python train.py --num_hidden_layers=12 --hidden_size=160 --num_attention_heads=2 --num_key_value_heads=2 --head_dim=64 --intermediate_size=448 --vocab_size=8192 --hidden_act="swiglu" --norm="rmsnorm" --norm_place="pre" --norm_eps=1e-05 --positions="rope" --rope_theta=10000.0 --rope_fraction=0.5 --qk_norm=false --attn_scale=0.125 --bias="all" --tie_word_embeddings="early" --parallel_block=true --extras=["some layers without attention", "local attention windows", "shifted keys", "gated attention", "value embeddings", "hashed n-gram embeddings", "a smear gate", "an embedding shortcut", "learned residual scales", "capped logits"] --init="uniform" --init_std_qkv=0.0395 --init_std_o=0.0 --init_std_up=0.0395 --init_std_down=0.0 --optimizer="muon_variant" --learning_rate=0.00128 --lr_mult_down=2.0 --beta1=0.93 --lr_head=0.00967 --max_grad_norm=2.0 --warmup_steps=200 --schedule="wsd" --decay_fraction=0.553 --decay_shape="pow" --final_lr_fraction=0.05 --batch_tokens=32768 --max_seq_len=1024 --doc_mask=true --train_tokens=277800000 --max_steps=8478 --dataset="wikipedia_en"
Each number is 500 + 40 x the weight over its row's rms, rounded and kept within 0 to 999. Layers, rows and columns count from 0. Numbers have three digits each. The size before them is the row's rms in percent of the matrix's.

# layer 2 MLP gate, 448x160, rms 0.0585, rows 202-207, columns 0-159
097:415530520564520486525488520491519473410505471436455593591490553481487491484500519485435511495454497493518507479488515488532548509574572566457446573513536508435467497554518517547501510504521521560535524474495438489480490530553426529559553462483517491484462470506613497502530461501523557464511486496467577492511546456502458518499507534557457509509529530463547527465594485491509416434483565497530470450478490489559414550489493442463552515440554518584442505469519514535512535540497477
095:519558475531480419470495449502479515528554473443609519517481542489474512478470436459555571556500557506527523507514464475568520479519493517450541500466473495501523517428544429459470575529498508508505420450517574569513577495405466601488471471442490520543502529538500488544464472490485465503568526432528505526493550527494429453526454496521506511445524605463452505452518511455525494511532519513504503528473553486495563470464528520521469487431512426492527552468523392461501544482487504
098:514479534478613489553485542513510528483418492526506503558485499530453485514557494528518435566521482467463527459502483565585484505502509423524550403591458430513496452594506504477518619533478485480484516549503531491522524475526501486464490492523479404462441459511500538496423442534482529497454432454495520559528537475506509486417550520469403518516530577480493541502474494535514548510461500497509485447519510461576532499451487508502437483478486516413475495544563529508476493493496545
103:501434469494497472514508487479574481490453496516493505461447501455520472501443524450499482449416544502501453483514494561501517551450482509491458541567447484436477463532496543523503500477504467570549570497540401438473502559460508568529540526494532535517499608528538554498550443510490521489516484533530425414441508542427573454487424536493552459490535491562431488453423510442530506415519514481505541481492544409449527506503477519579502500524484429503515512501437494505510508561482477
102:482501624566471435489506467576480508518495540518505491469510434459491477480482495552494472514468569540475504522481483485547436522434496500572497482442446499428459439569504476475429542530432475436489516483482495475469509497442453562492486442479513419503493543538497528563522511502548505503542523559519500515564529475523489450437513517490458487540510460538459475584520586502546476475503451549494502446619513434429505496514488510558506490483463454515540465439525539583528483456466443
100:488553514449483565567472509435512481441517492499501515563503498516463537568518448516520490490574496386522489484468510528536417579555376546474530512499564417495487547527533487510484564551538480500502536457488539411486434484449494540472468510510554517522515460503476419488465525570507469476475449549532524501496548495451507477497471482518490460479502447552449502500520480491504504570506474564444456554556490527470486421538550456449565427516454470459499491539523538442538523460507460
# layer 2 MLP up, 448x160, rms 0.0597, rows 202-207, columns 0-159
105:545550493450517501504539499521504458491521539508513499530533568413430513457523501540464522604473390498470444525561562486413497511531510588528504525475432530454510512485469504572536545437461486511426535449506487540517469482441534492484437480518528519487466495488505567538499545472482497517617467498448511474576570524466466483487462477569490556513463467494526487502470449454535406493541451499564516529543501531528448491463479447485471508481516519480420522519472455448463553464553520
092:452469442477548489547551535486456478516516510525496463508523463501517494538485493494557500537455556469501494503468449459457535441489587440463530475526423509483469469500481523505469566519449449479560501517532515531495581477546475516549454529452510553559498491481458513505488505545479452543537457512451508494551525530602497503442449475435547530438536543488411507469480460536498492543487550570517460476490449450450524485562572489504518592582458579586495544507503513417527468540441556
102:470571443404476465469495572539418479497553526467443494472483461523561546567429530486550484468442475515507545463474535504453523467476470474513462539476468476481474520521560495512489547496471522556502496414483520504499520526492497451476507478471454525521497481496454433626497462493443497431399530406465530447529532511546448596514491517519489449519562505549522509472495490495487560519486508577500540464519461502489508506528494553488482545465500519481417568501574593535501550484462496
095:416510586549462473494498582490424485516522498514531477467617521545496558517598525519498502487561476533526491524540461443520500461458465517498513478445529512474553463485472498573538554571462523466485446467455534507514547548536479454541577507452505499498552451479518529527470498502565554462551513465431526481479531464493473441513503513544538528512451478499518536496512420509535547520439544498505439483513462546486580471497456452517528500456589440451501453478488499593432485544458543
099:538528495485528451566533491569474542474494524535448503573469448458445515487556487513473534464481576462513496474517455499480546526441460482512453548547535449476440453515440454489423558522571493517537477492495365521551500471601546479534492456463488497493556428491462548497452479578523492456505467520494468503481478488542402530486476528444473459533510470503408516565499536433522467503413478468544535473503560498465492494457497447536485551505560485495432482515468523464473525510547465
100:456551495487505520497453458510559454466498531483518548451519587497544506427480450471471443529536565533570510422543446462469396491475506511527437522486447532482485461557477533543446481535462445503509518510548471546494586573500491489524551495463570534481539508503498447509457454519452467560438565457465519534464535521523530529531507593503518487448490543545462473596471526499601451483547471508486477527510503578503499533494531529442519471450571510540483496465429493514468471445479479
# layer 2 MLP down (transposed), 448x160, rms 0.105, rows 202-206, columns 0-159
100:533435517472477585497517509483501568513438521458559487518479504521499469500564508461499476468467435512511535527545539541450492556463566547457598576471503510528534488486491467470467564514472495483528527477521535417496498446556527578428513526486527508526481427546510440524515466485515531507522455472536401432468478512491499542456567548544473509456492543493470480461454532587524511516481515560557571483455461475572596483514587523540559497516502522492522514453482530546542454468575473
094:477625523525465467539472528533477473488480489457531454557537507446511478491532426569511541481507473479438451504548483485506539490493453440489480592455511480528579530487528493448493491500492511464535491508567572496517532517469545467508479486528480521474575475506501519525483438483534476414497472484401516593512546449477409424412516485521560523489428458452431472530448466515511524454539458466486510477507502494468528382452506515466488491489451476473535525467476497494452474404482525
101:575511497486504460519514487574532524483546507500463506527513499427509561559481467525544432474510480489560515546463529527514529493514493509524569569533538543498449482497487488468454550580468556532554537481522489511506571462545496523511549515478558535471418526456513525479523503423508487459509513572443404572489565524523454494469475448498506480477455427487530554530466470459476492395453582553515522493556528503479459548539475538411467478443517521478513537431551446450494579507447474
101:465544485503473481484501527495482490480503494430564553566550474462487487573531472541464483543441407524544478455501448510463504505473553577432516529501502510493463482506555464526438510496443540540506501471408545521505528522481472475542538551517483489560544472525614462492458443538484452536566512514442578535580585550556460463543419517501473484500523503491501483477522413488537493524506517512455466424511443520492538494482522524494512472442516571431533503522516411491552474474432457
097:473506480595547426463490421528471540499529515451506498504516486575577484453463475466471547561416514530495508485533488538506545462443503493516579421483597465495440466543468521545503508535481460549497517473487443530497488565454497564456497388495500484422474532530549527542587507516482547507530520578514482521472574497464515501521532544503461478538543475490462504464494516532444516512572495582535485494557437517467480481564484464535451505504512505498526476418524469547465421482505546